config.yaml
num_hidden_layers: 8
hidden_size: 768
num_attention_heads: 6
num_key_value_heads: 6
head_dim: 128
intermediate_size: 3072
vocab_size: 23991
hidden_act: "gelu"
norm: "layernorm"
norm_place: "pre"
norm_eps: 1e-05
positions: "rope"
rope_theta: 10000.0
rope_fraction: 0.25
qk_norm: false
attn_scale: 0.0884
bias: "all"
tie_word_embeddings: true
parallel_block: true
init: "normal"
init_std_qkv: 0.0163
init_std_o: 0.0
init_std_up: 0.0163
init_std_down: 0.0
optimizer: "muon_variant"
learning_rate: 0.0111
lr_mult_o: 0.756
beta1: 0.95
lr_head: 0.00708
max_grad_norm: 0.5
warmup_steps: 200
schedule: "wsd"
decay_fraction: 0.862
decay_shape: "linear"
final_lr_fraction: 0.0
batch_tokens: 131072
max_seq_len: 512
doc_mask: true
train_tokens: 600800000
max_steps: 4584
dataset: "wikipedia_en"
Each number is 500 + 25 x the weight over the matrix's rms, rounded and kept within 0 to 999. Layers, rows and columns count from 0. Numbers have three digits each.

# down: layer 5 MLP down (transposed), 3072x768, rms 0.0471, rows 2947-2973, columns 256-511
# up: layer 5 MLP up, 3072x768, rms 0.0869, rows 2948-2974, columns 256-511
down2947:486519510489507503485522480519496504503461465489548504523516472446503518517490479510483454513455516457522510507540496482493492503489483422513489492510540492493519495426502497498513470526516474481461456482467540451493524543499478523508507494519458457451492506420463491506522517556514480556520487514498508533505471468526490505510462491524481482520512494488489501490480485457488537493535501531503511536528528506523490505516521546462486466498524486478504536488581493498502534555505459477482533511503521481507533520520552494528521498508471527509479464444525504477505506496484492545538525514518470503479547472505531500508485525532487494543478534503489494495495540539481548517515489463522472493476476474488469509550512483516473457433508468461493499508490505493524513486512482
up2948:500522523477509503521478515498539484512523511472519492547555520526499513516483522465506499513519471528467493504445487518430492520532504539508478492484479478480507521534508482540528513476485548466496503513548496497499449483454483501502497495504518458520542444479504514509535477466540482543485539492490465572448482506487531488502527488503459466528467513503495487502527470499494533470488484516472460508474513508514484471516494498531512506476535539512496533484500498482508483472505489510445502499509490497500488518536524499493494503471514549496508461496540527472495514511478513515477515518509495513516479524504510516494511477512536501492506497506519464520547502544520478538526492545470502501505480509527495498491497475504514498520494500512468499480525512486517515479506536
down2948:518530480551479509527475478495496497543486541488478459478493482530524554542518491501499512511475510480486536492512495470501512526495507459515437500491532473521476566532542466529477497541487462473502527507479482439477471481532485518514513505472510527497483505499572518509481453496504515499527493499516472480507565462481497494457495531499492522451510505495546515505510469473470514535476495542498482458496471524476492497478481512502508506513484524498486476495508485529494510473525481511494521494487504506515464486467439495524514481443499523511524455499499521492467492507485522466520541528493440517476488496499473512513504522532472480502518498512503511490510516517509539479476528495480531493499537520531522522440520513496517513498511512499518503530501473495461461517502492
up2949:488511503531514471497471498532499449469514483488553488522489511483509491523480499458514499503519511480538478472482541538475489501516528507485470469534505500523480498505541500467516510459516463499515516526460484491508459520532476455510537517481515504514537436495515531511470515461501506484501482498491493484479484514500471529502521553508454471513468493472521499505492469508501482463510470508529473525512509495486469508491510464463492557475476499527530471519472511513440484445543474463498498511458504544487481484537502502500502492525468469481499510471532504536498451478532458521491497508488470531504496486484503493528533493527531518499485478485510508505506490472532525490485580504521541484539517484517531486552483471480484508503483533500483548525539512533507500531497467
down2949:514515477500515498471477532513469465473497529512466518471483512454505507551520489497564510515525484460535511502506443456498504502487460500478473487493523538504512501498514516514515451512498497489488489474493568484509528496526462552476512504479471501495515453492508506500456481525507527516525451501523466569542509516486551513551516542421488524530529489499474465493534524489508506457521537487509517416512467490494497492486500514550499520542509522484526504482470512524534495484510453512487478476473521480459464504492497493498508471455500471487485494475532535487497519526477471467465480476457527493529503490529495551500511500462532441544510498492500515487504473514513520461498470519499478498525496495513503516481544485496483509514518516518520505490511508504543506471548527
up2950:513479485478487504540484539491518516488495437508541482542488496515518486489491472463510508489498524524479474469451472498526461527509483464488507493472488477519484504484465499514507473506453518513476518505514511507477526489492518509515494506496513465513544500480518532495503509486540469516474486492496547488506505488523497530498479500489471522503493534527548509481486459451537519486527502507507495498492526500488518502464481535499518498471477495523486545530454445476516509515454512539470494495502465447516484502493456485533476503489506534465501508480509498522515541443512516486477499484487492526534547515495530528506546503547525446499487559514502494473478489459516519502489536507518457476499463508530520547496470510516475488502502480480489486518499477460515506475485521
down2950:489496496524523510509497495486487469510476495533509516490511492438488531505539520468451473510504516489465475506494527525457517510465474500477467518512488480485528501572465530505447452493506547524455502476518490489522495512478521512485490512540529499526488508469504459555500516529500513487488521545484452475472553507451483529498515500494489479491508481508493507485524466493483527493503546492540497491500502465491537505523490520461500516466498499474514475465492457487502526496464562479528547481481474519539526515495510477529508525487485521536450491486522439485486519520505502498504530517502497536477455477492471503489513491506488484542512478528497508466542505511487504471526503493445513448536508527480498487507524451513532470482504507467465486488502522468515473515492463
up2951:481503515490523491539478451486468494537459491484478486514505511469542504492490505489517501478536500497482493470492468473500518524480475540554513520551487506483494485479474484508511499530517494489480555524476485531497513481515489481496511530532495497452481468483458514464522498499505494455478514491463482504553512513490445459508503504486504514532494513486485483492540500471497478471501503508532485517486508522490496523584505491497460488498503470458509500517519499508481493499430541485507520525502504434538524468496495528536531478461519543533528476472509527459507539481516541481534490499492548537531503506514503531497470538493494526447500519483485514521483523462490475496535445516525517531565488506471526496496511487519472460492479469481472507489535479490481487510514493
down2951:515476491523535458492475520499512498511508465506513514515523491527480526476496490501531520504501478525473519521439526525528493476521504439517521497489503511518483501552512489459508473474454519508406494504509518488502492514455496506522492498465508515479505512467500508498491485510525498486470508507521493500427498512472511513535467506504446470508501484514515532475461501502522487539480503543466503499511487480498577484494468502503511496527482510498490497472555481494506484533504456565481513517498492502479468516537485495465478509513474495463493508509455489504478477490506475518475495489474475497533481510479495528497492533522454489543497489485515490489482505533469482532485516483508506494477470476518495486501516493512497473519487472493526501486470508495575465497463526
up2952:524518514473440530494469483512505535547481522481493508506433486523486495495437527519465544537541493466521496511485532444492508504521510561510476501511507470471531526526516481505504466509520475543553487496515469520492547544455532484464494485503459518458503456515571473538509496473510506525478448485493500455468526464524458501478487536474510497446498481482483443505460503487515519478481547498524517523476480519460496463505519525507506483558506463511541518509492475503525500559508508539504503507506500523475518467519486483509530504523463491464537523451523480492490479523512476473535533464503504552493455534478524526499545514521514462582526517494480537534507467474497542515517517492488494459511511509522501493513500506466525493493492481526460491526473484473523512486529525
down2952:513493508462503502486534497521511484479506509552460512506479486546497500510492496438517480534529460470502484515478496496461483512500475509455483501513471495479497535523554469494477524492485529547497500486507470546480476548491526493493509494479469529467497494488507490478514492504477451482511496488496532464502537476512529518487481457519509469483529494505461504528526500485513520490499516517493532529488507513534508520496506527492500476495510511502490503495506525467514504538499488558515475504529486524486471486497483525511471490516528470511493513496494510467452501510504508474484486454530446503521507482521530489538528516489499520510475500509492485524483505537520502543504463561511484455455500508467515482440491500484472448496523505465458463504465521469489508530488533
up2953:473475506485510500505477520434526481484497529489481482466490488503545518524496504531503515486488533506497561512504491479504500501550507472485514509483521512504462529507553489495528469506537484529493468495516536506514505472474527515479477489512531484512536539537471488491533517498495499540485540475493500487494464475493502509496494516487506497553502474516507473487471506501487430534493460477503499525484518485513488512511518475474487524451507485499500540510515527534488528530488489517500515492469525460523512462508518486476528524464551532468521518490471511472523518540485489515520509489502504533444484537496569501475524479454554509525544485505480517471460511485502516483471517470528527508527470482503503548509477502513459444512460502501470528483491507519498477515504492
down2953:471494500477542529509543538488488520489460477493508558497499518522465494515485503518485500536481531532472488499508453461456517516539465496516490494520491539525483519479435502460502528505473460516457499496501490499543508483515507524476512503520444499506529493499506474439529512501482507510484480506480503481484512522455535511504488498505498521487486534516532520559489522525474476494469519475500481498532473488510501510492516526524531516506523512503505449501530457563524512479460496561487534538468520517510528476499500537504503486514491492491497449485493483486483498524505474520491461517479526492517484525556498492459496500499483485501467545471531534486483525513508527478513484477503501494475480522499500501515551519499474536461481513502470480468469506502509535497515503
up2954:491470488501511485550462486493435500503488534465472521516486507504486485501528447494507481488442524500481483512483536496496511533521475546493487547496437461535491463511479503538427512514492484516494513500531516560514548549527485494476453543508452476516509471536504521530470478492522505489439480506503518496499509478511482499552510483478471495419472475519479487489499501520504505517517509505442523533467535500474465472487513514505498501512548522470481500505490526517495547482548459554458478515489491485460507515496509519531532460487505516541470504505501525470496528541548485498508500479476485537470490501467521549513469503485509527477456529476483482497536509502516474533497516471528522548482496484522467526516535522496497528491487529499485489530554486538435534479522498
down2954:468476558510471412510505536476500514477501493482546502526511501499484512483487499521516499547468513527541535520559535483492476502472481490541495520474536480496501487486524496535513450507541456508528493472490546527528511542509472478508504483515514466521524516515517469513478457524479508570518506492511512502470501486463438489445492477509498515461490463500490527512511505464476489482460497524515507483460513482534454527472464483494485510514493509463523510513494460505515483456510492521514515473528526487498498502528459498566510513513507518575468483464504498485501477509485520464486515512491432463498482496448447521505484530497548475488512486510464478533487511513530505507503472531492503478492499490519467523532531481467479497553525533541549505468524523505470524499548447
up2955:469493485503521469493515478507485510509491504498495556483498478506515533460527474504498509467456462500500458469502467502464531484502486481480561525515490461495515498474532484527504475491528489429509460493480530529512511524578448470504481507494474459503511535528499517537535467464462476498501479499522520487485511532523515538545499494487478478468493513472494501529527463526539465451511501499523458514483517539508505519505519497515474484500510484533480485501503493468484493533484442489522509507486467530496494530460468513478478496491510507510486486517490538569504491447509520452481476458479495507506473504472468475477455532504498467517516537477540520469483464552502476517505458513509487509493516477523488499500483526487509518499464538516550499450449544472517503536525500
down2955:524516488555498502492518457511407488514496491476512495532475515470506515515505506466492455493522499557488480489520474507471480461520531465455475485464480527515498512530519485492504496449503508485537549492556534558468500498520511533495534516519478507514516502511504542495480515484509529502547462530470492504509462466517497511481467552487539450510518483448466481469471508451480496553500523506472462483493511501531510465522475474507491506508528540508533507510534494518502502560545448519520521482497443491527474506532494448460468533511478465440480497533512488512527444535510490513496505474515503500459472529569503475485542522465486478510493495528488544526456459554478463499440518510515509523553475499509519494510515491501500475503505503490478456516510529521497499493513543
up2956:508469477516495517520504532501518480519537475481491474479505516510450468486493478492510537486492466516475501500516495515528490470510499471504504540496504492505491509475523493527461490462522517465533474527575498485537482463440489513435500500502512498555474531493490538481486511510527480484499517527547480526472475506527451515505462512539513500511480544476505467458500522530494504456479514486542550535531534516490502552501501511521476478538487509470561479444483526504508538470491502478484507517496549522496522488501533478506525513492479521503476542515515497527480499503478483480509513506489507495479496507482509493498494486519533499475538494500538504548503481457533491494494537468477512491480513544521472489480477501519482503511488489514492475479471529486513452482481513
down2956:458500528478474499496502479527491520500509491556477510526511506504544502519534530488422515499474514508506464513551498488509491474469468499463481454460500533509469449478522514490483503526486495500541491539507454501509467498530465484472502480487478467476490512497499511518519470508496482499494522492507461512501465519525513554501484509492491466513485546505478473524508460489454495479488516528516529476486510477518506517482490475495497498460525451497459480522495479445539487472455513484483522526471480501492473515511528528474503477502507483480506499480484459489510491498535520517508490498526490517554524514491490488495500496516510478491499522483502498530479505516498506503478505505497506502512493483465469512511487504508509516512495453566498502494523484464536514528498542
up2957:517509532495483514502508498512511494446481504550481499507492513452471522497495550497507527521474478533490477460476492526480489501496510511511508538503528518465484477465498490487508475504565525456507511488495554497446535544496501481517515484468473505534500489526486520500523487480446447478536478504526508528502432474520470521491481508503518462486477493530491503504479457499521486510503499495535491526519504536516456453514489494502480494514509486479495538504514516491493481582508518525511465530530491517448507508501500482484512524512517452462512474516485485467535458512462485442470515497493507501534525478469514495518546446520500485491508518485529512510476473452510492535509494456522475481486472465507481516465499489491506534454486486508507490475466511532541529505492504
down2957:556482499481525506493464496509488460524512500540466505529501540471463504523565508500495482477526534506508523461487512499490496514476508478485509519492515515522478493566529505492476453530526523485530533538505518472472527551485531508523474479505475489464513519506525491537494516495523466503504498503506495488496527496489516476499488503492523529465531468528490516526495472530495491472508496497488481539488493459526467485485493491523503473533465500481472505496555493470477457537470505523479518499489470523501478510478484523503494552500517496516490514489553467493519527521461541513496542487520519521503480508459525475504582492486510452483496489489468510514478489475495460511513474477490508495524498466515513496488514502493481502484504483563549492425465505464506495503473509
up2958:477472510535515476493487543488500429487495478498524514521481480502515524508484487485510528486478514463483498524472519525469462487550508566514535525459524512475514470529465534489472496505516453503500495562488490519514521453562521506513537500477478495541482494488476528509495568506509455495504516499494454480494471538492587448515505515486487487453502555547521483491456507561478534542502536495493490533509483499491519537486473477503495487534510505517464491531512450482505483512485472571466516468502511511466512471461511499506507493470523468497498476464471535505519516501515502499465459527466467468488529472504498499480545473524525498503479498462498450528530500502520511524465553504515526488472519499470511519512476466476485485484508463492486518495520473446504573437473456
down2958:518477504525511538520506517514521534514511572499490449520485523520489527454484532521502489527520501479496530478517517542479492494525497517519523469481497497533496463497490498532473467471472460465477528500484490521505522473495515512502499475555469470502497479490509569459572486498536496526458497519485496503544488485523506473505525525523555456492531516547482482524457537438473498470502491490492447485536489546491477517502502494503499495504494510500496516529494535548497478494511498490465462503484492481537460482438452514433495492458550464509487496472541541499504481508449505494505518470532532505510505484475482504475508494505501504520559511516503442493467549523520522515504439476501536503523542524466494506509451531518528456500513428482518535484513473499484486485490519
up2959:503493487463494476478514535534537494475462509496527519512502502492483525506491510505564449540514503507467493440499492497497485530473519487466512480482504462542594503535484486501484525503487505485431522523490505490495538489507504457507492512521496503486459501529495512546525492516544486481490520502417455516483516488501520454516491523457458517528497407479497515491455460533490496476504498459532527498494489545493503485512521485558524503515487503485559538519514547510482512534501432482478508495518478537518508534512488499567518442520484487490516484504487508484447520531494518481504480495500489513542483478547459511506520488493473524483538509493494523498537507515459536470475506543489517507498507490473492529478547485498484542449514479523476548462543533502479501482490485
down2959:498516492524509467543514543522526470490501540468509460458493515527493510481487503484502527490481466522514498506456523545557498473527482499463488537495477444544525469491440492454525451515508510487388462515470549470553477478497482445487500492503476440467492520460536482497486477555559486521463543527531507473451471561497569491501513557531513499488525467483490475520494495446473496460543511502509516490475490499495458462485517507473546526513484452574498513482481485493496534506475486516490529514485501483484497474508520498508464506518450486502497487512498504479422482549511486491505556526523497482462479452533455532451514488539469487483464505452496532524475515494454527489511551465460511492506500493498441511504452461521517491483471497500529537478498532511536508524533538
up2960:497543509512508529535475492519502491500509512488485455482490490476506500470491484444510483451470480469496501500486517493478511522515476549487488475478513488508505534467523519519474511496453503513473550510510522459473488532511495456500472515462494510520508485471520516442532506476508471487510547492502496514538470465476497500507455495487501500523524488538472506503505506454535515532521496508469495549532486492485512490496499495457471486486497515483500515505468532481487494532460508491535498510500465471470492465499466494510518511499464506507491506437504478484514503475513514502524498508516538527515509505494504484556518501458501460527521504505479479536524472488509508508500481511510493518507503509490492517498510502498522508509466466432530506473489463484527525522506509
down2960:476535531500493514485525492467467505515482492495498476514532474506490520523514498494509503506473514509541506507483518472471489511492485477478483519475493473497506503470501493533531483507495483482403506472511487457497504526513505490509510523492507477498556486527495519462486501504505491523460500524500488506537496511482507495518519529488466475473479481484519493562458478493467461515481539499526564487449535513508525471565505452483538517532506501471506514516508507515479478534485511554505480517478524481466474528482503505463504516496513536492516535498491533503540486462473462498525526489469522471515504519501502546504461520487497467490531456536523463503498514452490492484524494483509507546502473528505490462476490463454496506471496492529525555498500495511527498509523499
up2961:547479517541484521467504516498482493495494481503479477491512501451486522500489458541456433513501491474474530473474525482450495474496524474524547521502500489514527488467500499489480475503508487463505519475519485537525464518492504526481506485538490518497511521517491515505475507460500481475467454475494486495493521531471497508489479502524508469529510510500501492462494476496533485508495506442540531505511490552471510509502551480510509519523514483510482507495514458492497527559477471478520465544504492520476445516507497551549473516543505492512486465526503533493489484518495464488497515482512494520485460481485481446495513513535516504470508476496499520510517496548508501531463513471567542498523498532525513478532481499506522498496534486538476513516466488526515476527535515
down2961:481542520528453514521513477500510521479509514509503511533479496507491576492501537444541476501488521509513475483477494514490493530534483529475490503485535509496465511486529522534506511521485509528537468474460461462455501507497510467522537455452505518483519511535516474477525511507516501502536502505472511517506471490470455484489511493531489516487506514528476500484470509514498510493514503495421460462486502517501487502501464416543467527514505526495466491544512543525489488490503481497517481492508491524496479453468495435478533512484470487467485486508478471512519528516481528479488467543484467481519530507493505509512495533524492490505496503487518518489452483480512457527526469542466465492487497499498481545501524509497477506483469503492467517509512477480424520515536466
up2962:464522510496499510527477477488506475489469449528487496515487509502516477507514461491498489524489515469497495500474535526462544515470534488501478525502518475504486500543527491528523524521479511437471514523478488499508525522501483540496483507474506475447500511482518443456497513520511520527496549505531484550521464525470505521530535500543483505490486516513533543475466509550525494529479494495499502510503497499451534496511527455513480485468520448473493490507465514527493490447492497536527476503490514543507518483480502513507510487515455460523542454461489458495503507483489501542526499501465527517522512545523479533482541537486503479528468482506515493500533506529509496507506489504455492553488535532510459484490475513494505479508457508513485507497467533526503494505457461
down2962:497495509501478514513451506481492510452545466482526505465489518475485539472458479507502513532530516492512518500507475492494530467466517513511504474471540512508524529538470496497508480520495533529469492495492498474449467535505500524478497476484531481484490471489496494497445530500466510510469491489464476509504501506490481515509505520490541496526512457499490506556490497480493485498457446496459534497484524500514489506509477581448505500488510503481503527490505494484507469516485486525506527495489521490495472467488492536484486553503475534450495491502496531510528510542460506474449558505515496470467531470483484450490493437486525522454486505505498537470507504508540506481532529510509551513506512504472514479503510504461536481541516482492503507484475523560502475525488526
up2963:512490466459491543566520511546497489504455497478523470498516493501500474501499481547513456512524501491485500510510459450515495457462481520478449502474451470524496474445418487490518498508467489439491486491505518478452496537457514551456534498520489482487495469482503488485505529513526506467471496503489547494518540553516495536501510497437469521533501493521469507518502488540494500475504483543517505501468494511463513555478511507506456472487499479481491508469453528499524463508492455505488490531515519498476521534479470480531505510522504484471478508496517578502504479479532478496526486504523486472502490536480506530520480451511471479522509531441497525514530527470476501506503478500533505523484511512476480524528521496529514515481481488499483495478468518529503507538503504
down2963:487511455466481481503516531488504507501492491518508514502481485516456554461480480494510528492521480481504515513518540549473504502508492489520493510525536513511465497497526483523548484536506497486430502495503500520516472474475524535492504506496491532490491454502519508536528486530505488481510537528486476509518498489469474517469518512540504488510448496519522543484518510494493510479480487504463512520478509481492520568513537466483475507487472491517572503518541549516495480476452491518498530468540472515482508504540488453459484499531505547493468517509514507477489492534472517510488512496568507548504530495466537485480501484495466499522510516517470498490498512470486463533472509486526525406489533490499504489488479508448472470458521496490497474515506499510563494485496526
up2964:526478491458493526481504542507439498547484529488534526549484490522514508481477492463491473521500502481490436474498500487516455546545502488493516504577504499483524516523548512480487459444499479528496513517496463567499546472481520479517492503504484520507503520453471533484481498496498553480499536508499494556486503462515491508521484490539480517557470474526473474460503466482475469514522490535515514504479493489494525445485506509518517504469497489454527504532509483496543522542490502499486476471529530496503497487514524544485510460515458497511475494523489476492448512541474515486474480479477497528521461534486552531511506471484485482493487482498513489522486515508543520531500504468523539530506476532515507448489472518453496484474488460469489476503497522507454518476490484
down2964:532510497506512488502461500491507494495518495497504505488506516501555493495519446463543496514516492551494489471531514471498500527490551516533502504480499543522477482545500482485497477475487509560430501510510531447490462488524489504508495480467519476473535497502528517532541517498462457479456527459492516483454461501508471506477479527461505499473479517492497524534491493514512495514513491497500511481522489509511517511491512475481494482465528490521490493487558449449482497451485497473539521475509472500495519514502451489482450510481535500530470548485482536470477512528472498499496510514547548456502490481522524491469475542527535494462503523443517544508514529500471506528490482482526526465493486523569496487512495509481531498497495489515532491506509493518545489487512510
up2965:467473510495501517464502492495518507529468562512463507512480494533553531490476490475482489503506474508481519553515483489524510511486533505486551511493484508499486495509509502524530490494521500488532473499478491504490515473461457550572495503504492469427496482493511533512509465514514492485489557478511538449495534516485536498544529516460515498511494535487481482493493503471487506514488499497517480520498470501514513487517469474506486491500504533509496498527521532475489503521493493481539490482490492488483461502532505439517478519527532517473524536492494508514519537488494482549500477537458528467535456492446523442473497525476477459467523452453455472551513503497498492552525498486501457467510478481536482540467504522516524533462497491485447535503520521517512497532489481
down2965:504520495466540494480526475521543467495450489479544498528548446462446482507495520492511492503521509565529496522511500514504477457498460521472493511501503468519531524516515499498430516556489516519509536488521556506488466529539498460520507529479554527563471497494529515451521542516502467455448494516478494469513556525511504496476535477490469513506502486516529509497499507544495486516501506466481466515464480496482485490492511538517482483524487538502487524508517482482495512514495539506509533473476494498484479511477518525522501490522493459476518502458506454529498478519498536504530513493527482530504480499502467536511494502499457501511501509496501480504517532513513491499527517528479528504457483511459502466531482487469506525475489464557502489541436512481497487504525483
up2966:513550533510574552521490492464470476481490436516510514517500520472477468461499522483504484540505490513491473533526490495454502538456500510472456501534519498516488512510489517541491497467514513501527511482496524539531484481487499513543461508540471512509498506468482505465476505459525500520525487521525506482521502528525451490509499510495465465488517483554479472475488498481444501494508498508505499455469505474510535499509524540497534537473503456534522495455514526517505543471453540470501477476502482508496512482487476495510524473510458474495557469490506466462500481497546491473484522513509535545510527510501498478453512508503500516499509485495480517512501560530535516497500487490494540515497495478510534474474512467531499476498531509499518481478504542526522522497496456
down2966:467486515507510517482484500568537495483537485479488547550514481505480535502516476513505527511464552513513481513466528473498515518484510496522489500517518518542477496507510540500510558531509442495521499544440498432482544506495501507493534496506548505478525514556504484528540564532495532482571469477484514513480544453487490479504502474542501511535527478445513538510512539528502484507530522474485485471481473534521507469490469468535447528469500476492502465526497496485504517497497484530469490519507484505529516498536492519504466482502503465468517528503461514511511509474452492479503520507450498515532456513515544454467490450494505482486491486508506510488489524512486443507467479497464480464505500459527512484455510537479514503490506508518495502530506485483481538464452467
up2967:508447473571485511508469497503528494483529490476509542484474565476489477482500441518522488452543500491523518481530519466490493500464521523531501543502469487511496509539466494517480530502523486445538511473486501502476511532478503459509491532509481478534476499513496514447505505500481496510524537474509517515495541497539513462507506512510493501465493516502508537487493524528510521513508517426471464464511461474488526494508491496508486524502549482475494446526486492520540489459469511475493488502494486510489511535522531510477519528514490515520502537477564508493511498460482499504529493494480505498505469496477484485452480503491534508513519527512467481506488559466529513521522498527458494529493482525543490508517509504496483488518500530498522517488470446491510507494515504
down2967:510497501490515486498491484457530523494500493477506531471482499481506510490520520515415534482542497496465509505544511482479541493524497500503489507530518499498521563498465474463518578521511469502417511502493460483503507528527493497503465511479512466511484506569469505511482520524472519460487497496493488538457571493531535524498457523519510491519439476520455480454523509558510489510478552449505565472494538471453497436528502490470508519530556457506470502506503550518499534465483487494520498491471458529533528488503518490494511507530505551514476501507501542543467433518513465546491495474517489472498461530491510508500471576488485508534497490502537496514484552501519568485519491453514547469486540537504457464549489471455472478446455521502561493491471476498478538424499503
up2968:514519529459519489508512544519488494506544489507489538516511512506539471511503487515482489459494491479516534481519453520507484494494524459476478554482489445508539526486515509464496472504502515490486486489549485455519500508502473494506467520505517504479499544468497452534520517492508520470494469472453518487499545507491490473498534490515509486491535497476516506501551530531481487500525478497476515501500491507486510515507523519459515491499525492517507479518489476479519523461467537515552486507508458508528517468514457514518512520556481525490455493453494518491506520480536491450525507512516515512502464527486509459513496500527481514458488519477510503512512551513497476504494520430494482480514505453504488543511508499498495460487519488474488476531479483501501476443490489
down2968:503484495506521523484519484535485490524507521487539477511530506507488507513529509481515517487533505489507474523516538480475516537513507515505478520489506536489497486528496530495489490511504530495515525499486494482521479486536516516517491506480478486503486476494526480490481511511526528467526463462478495517530487508498485510528437511439482475476492495540478499490529504515509497479488508470543499480510526511494507464511541515458504527485498456505469516493492483533499502484477543494534472506495502472484470448499472495509471521483484453516468477501485507535498494468464562496501507506537508495521488505544542514503494528542537512497529458526480521520545488496501497508469498567540539487513520526519534494494526537504482523504450457488498491536510510483476499507474499
up2969:505498457484526521456498531508469456480493490477524471480514471509491535483465493526514507466465488425450456528469499477518549519475473486478514452493507504483525497494507503486490508491461477505487482537510485459560488496473483519531483583506490465504546502454455520530535516492450560505489527457459480490517528509538536512475513491513505519515500508498508463518503495531528513507486458502556518477500512514504482517517501470508493536477525497532499511497485494499493520505467480517528505479481494517495532457519487478555453489484542498505473533490523481516476501503529499471512540502489534527479453502511502459516523473487515536499494513471506560526536501522468515518531526512459533474508508454502487474527504495542506496539507468495415510518496556488516547512468528
down2969:526474453439472525492540467493513509501507553483484515494490492473491524485486475532490485529491458484520476485515506456496478489493486486504518515502536500455477475469449473495461522547478489485456525488526490512483518532538503516495487504473510536510503486520528504475518512523492492521514490479487511500482547549490508509512537512507479461513509496486459495463521500457452511462512519502529486504458500472478504521524502506477505526542502512518535541486507485510468509498475545484460509473482494491483450505495461535525467520493511540541458484494502486530512570490545445513554551515539505487467531513445486496515555525477497504457494464486467506492442522527502466473472470519498497485517494532529539500499461470503487454479472514500535519465515580479468495477503495
up2970:523506485456502530516498500513501506466491524527507475471447472504512498499514497504512501521505477494493472536497519521481482487456561477500479510500503476478508500505517491531486522494484480491471495468498505518454543522501485505516548501489504497514446523506509483520548512527504529523542507547457503477516508471449488501533543565534502507520528488495514502480468514515527531521487483501507503497514484465476507476481509493452504501507454495505506476445515472551525475541503474487499506518472521426532471489453523552496522456493487497527440502487495522463479550536485504532518487474504506484509478503521492528510494471482484530490505554549491478469517468508471522508470479520509457488478492497500447529520479521526482497482496501504519449479491479528486519519504483
down2970:489496518507528483530471491516466491478502533477518498512503477520485452533514486520513506539472485460511492499513496507527476494508481459479449537479517488510494511492506514536505471506499497500400469475431501530517507505531501541496478516482503484517490418511555499463470459483515484477492520439479553470488496506488483499519500454468548510516493476486509472512489407472524495509504473506503528516473503479519534522485510495541519489540493504499498534521491494509474484484517476516472448429472471489478471494461465521453453506489430509527509499487532509527561488500487519527468481521531512526478510501489507526500520525453496467491541529513502480479485505468524528498474487516476458478529557480526479504445505452505523432504530498509516520461497478460474499517507512
up2971:475492525487482499500495503495471474519487470483492480513495495481507522472476498506479528498447509439499524496506494513461516501510538507533548546492504493471486530434513449544487522485486428495467471497568490512498481519480507496555491504528460475504488476512506495510486458495528468508516542540495511498500444501556522503469530498437468504500497481555539479509502462502472542512530482451495476438521513514544534476506490483480504485518497469478499485475488522445490456548465542491500490492509467514510505449532499447533501546495472510517505490471495459508445498505556439517476490523500488462489523498500460511523477519474506523490530524465536490487480478457530559514544518483472494514471488497482483503549478507504519495535456515525494477545479506493497486506497487
down2971:516492422473500492502493508513496469503493508483449479471504501487559465453508488506463493512497521530499524541471521519474519502489503503479488526481529537501528517507545483530525512502453483538504511489519507503498498495478493484508518475483547528487509479469511542452515473497459497482497536490466476486510500488570467496512520490471492489471470489475515498488517484508504494476506532514515501481476510547489499510469540490490507518515524512466515523474538492502470460505459487514513525491505491496464490505507500503523508488539509470481534465481489498482477457540503447503479527530478525473526463522460499486504517497473510549474485494477477509532535454501484491515493471549508467506507500518539509473536521533494495551517486459507523525510510520477471470463480510
up2972:490506501509516496482535527553492464466478514467461512471523477469480517505471474508474520554478470471528510470524473447509482579524469501517490482462480481525485451490492476527496495488499530501468506525500462505467522533505523511541512522470511478496522513509466500483507504467478503475476477546526507528518499502535498544486531493503535534426462481488442517508527540485524450492541542493492458533509527533486504494513468511484515489500477472526494494492507504513487529514480488510472479525487467476483510487465491474514491457501479486522506487486523491556493500530502518520477490488531541455474488517536513502505510483473518494515489502515509515517478474463523484436512514515484462505468446479497547499523497514500495463479493483493501491504462509482502516474506475
down2972:478526543522502524543538516510531490475542477513494515527508497497489494473498532540480508486472479461471476529524515512505468520486478499503502518500518522489521524508500478482515503547499510504490502502510483455515502497430526498516515494486491532479463495494498489500515475582512521510523507475491512509482497490515497510508518503530458512490537489515521515532522475508446522531491489508466446488472513489533477483487468490506505449543475539536497499514517488473482524453538484525512488507463528533492500513523459539478511479490543504429510494497530458476447511496473461500506458491439461502494503492503496459536539537493526524488508546484494497489539523505519496516517472477519559503495485508490482547499497502481505497469532489502509467499517497515497509476521496
up2973:496489521525476464534503532446546500494459539497497552471510512511488458471466506522474534509527467484453500515514439529451537498531480512481465484537459508503528475507507507503498491557486495490515511476517511513501474486497524522494527529507514501531491513505527481459497487500519494469469467513458501436467495496513501469506481532502515489493510488515452537505543486536514517466515478484523540571463479445471510490504491475453501496500450477481523481478541516546493529488486473499518503509503473456492491512522507469488526498474510495491490537496519557491497538497474477470530495499500534523506537512520523514552476510473502498491542519543532469517502466511531488485492507534449491502557492483496530469487523511537487457540514511483510514502519513515497477495525494
down2973:505517531492478481509490539497517559527464509492503472486514495515501516491472518453469499511494495506488499484477480506502499498496492498508497496506510496453519464492489469502537525515491486510517528485480478527557512522514492538441459525480483511451502486513531553502480495507496464492491495472531482483535486529518503549501541478487491522523486509506495549531524544494504499495480509517507500509462451482465458476501506500519453534465524549473509477475461485490544514492500514509489458561520515530459548543484547492512480497481496444478531496492494546502527486491501509493478436480513511519539456532505512561451524513488476551456436492527504506492497498464532501488497468473542440507489493467512487486512528494461451496528512533487512534511496494512514508465511522
up2974:512522524498496478455518485506507472470422472497512505506500464495496490544479485477502534492520509477512477479472494517514514514550487490503485508473449500467528474514532458493485427524525502496496563501503537472503521458516521466526514513499481510537477518516452441522540493474510485507515532471499492489521518485521518485514524492500535477560493514509492488504482512510472497528527512499516503507507528511490506514490518498479507521486443494482488498515524524526533517472466516520501480536495501513510499517543492515517445479560490488553485445481508503512507541469487492479520468477520459507491506504447516514518493504522521397452488497477476524460503497526498500521536511538477501504466501491466492479486494523521494511507464487502501524508502473496495485499474480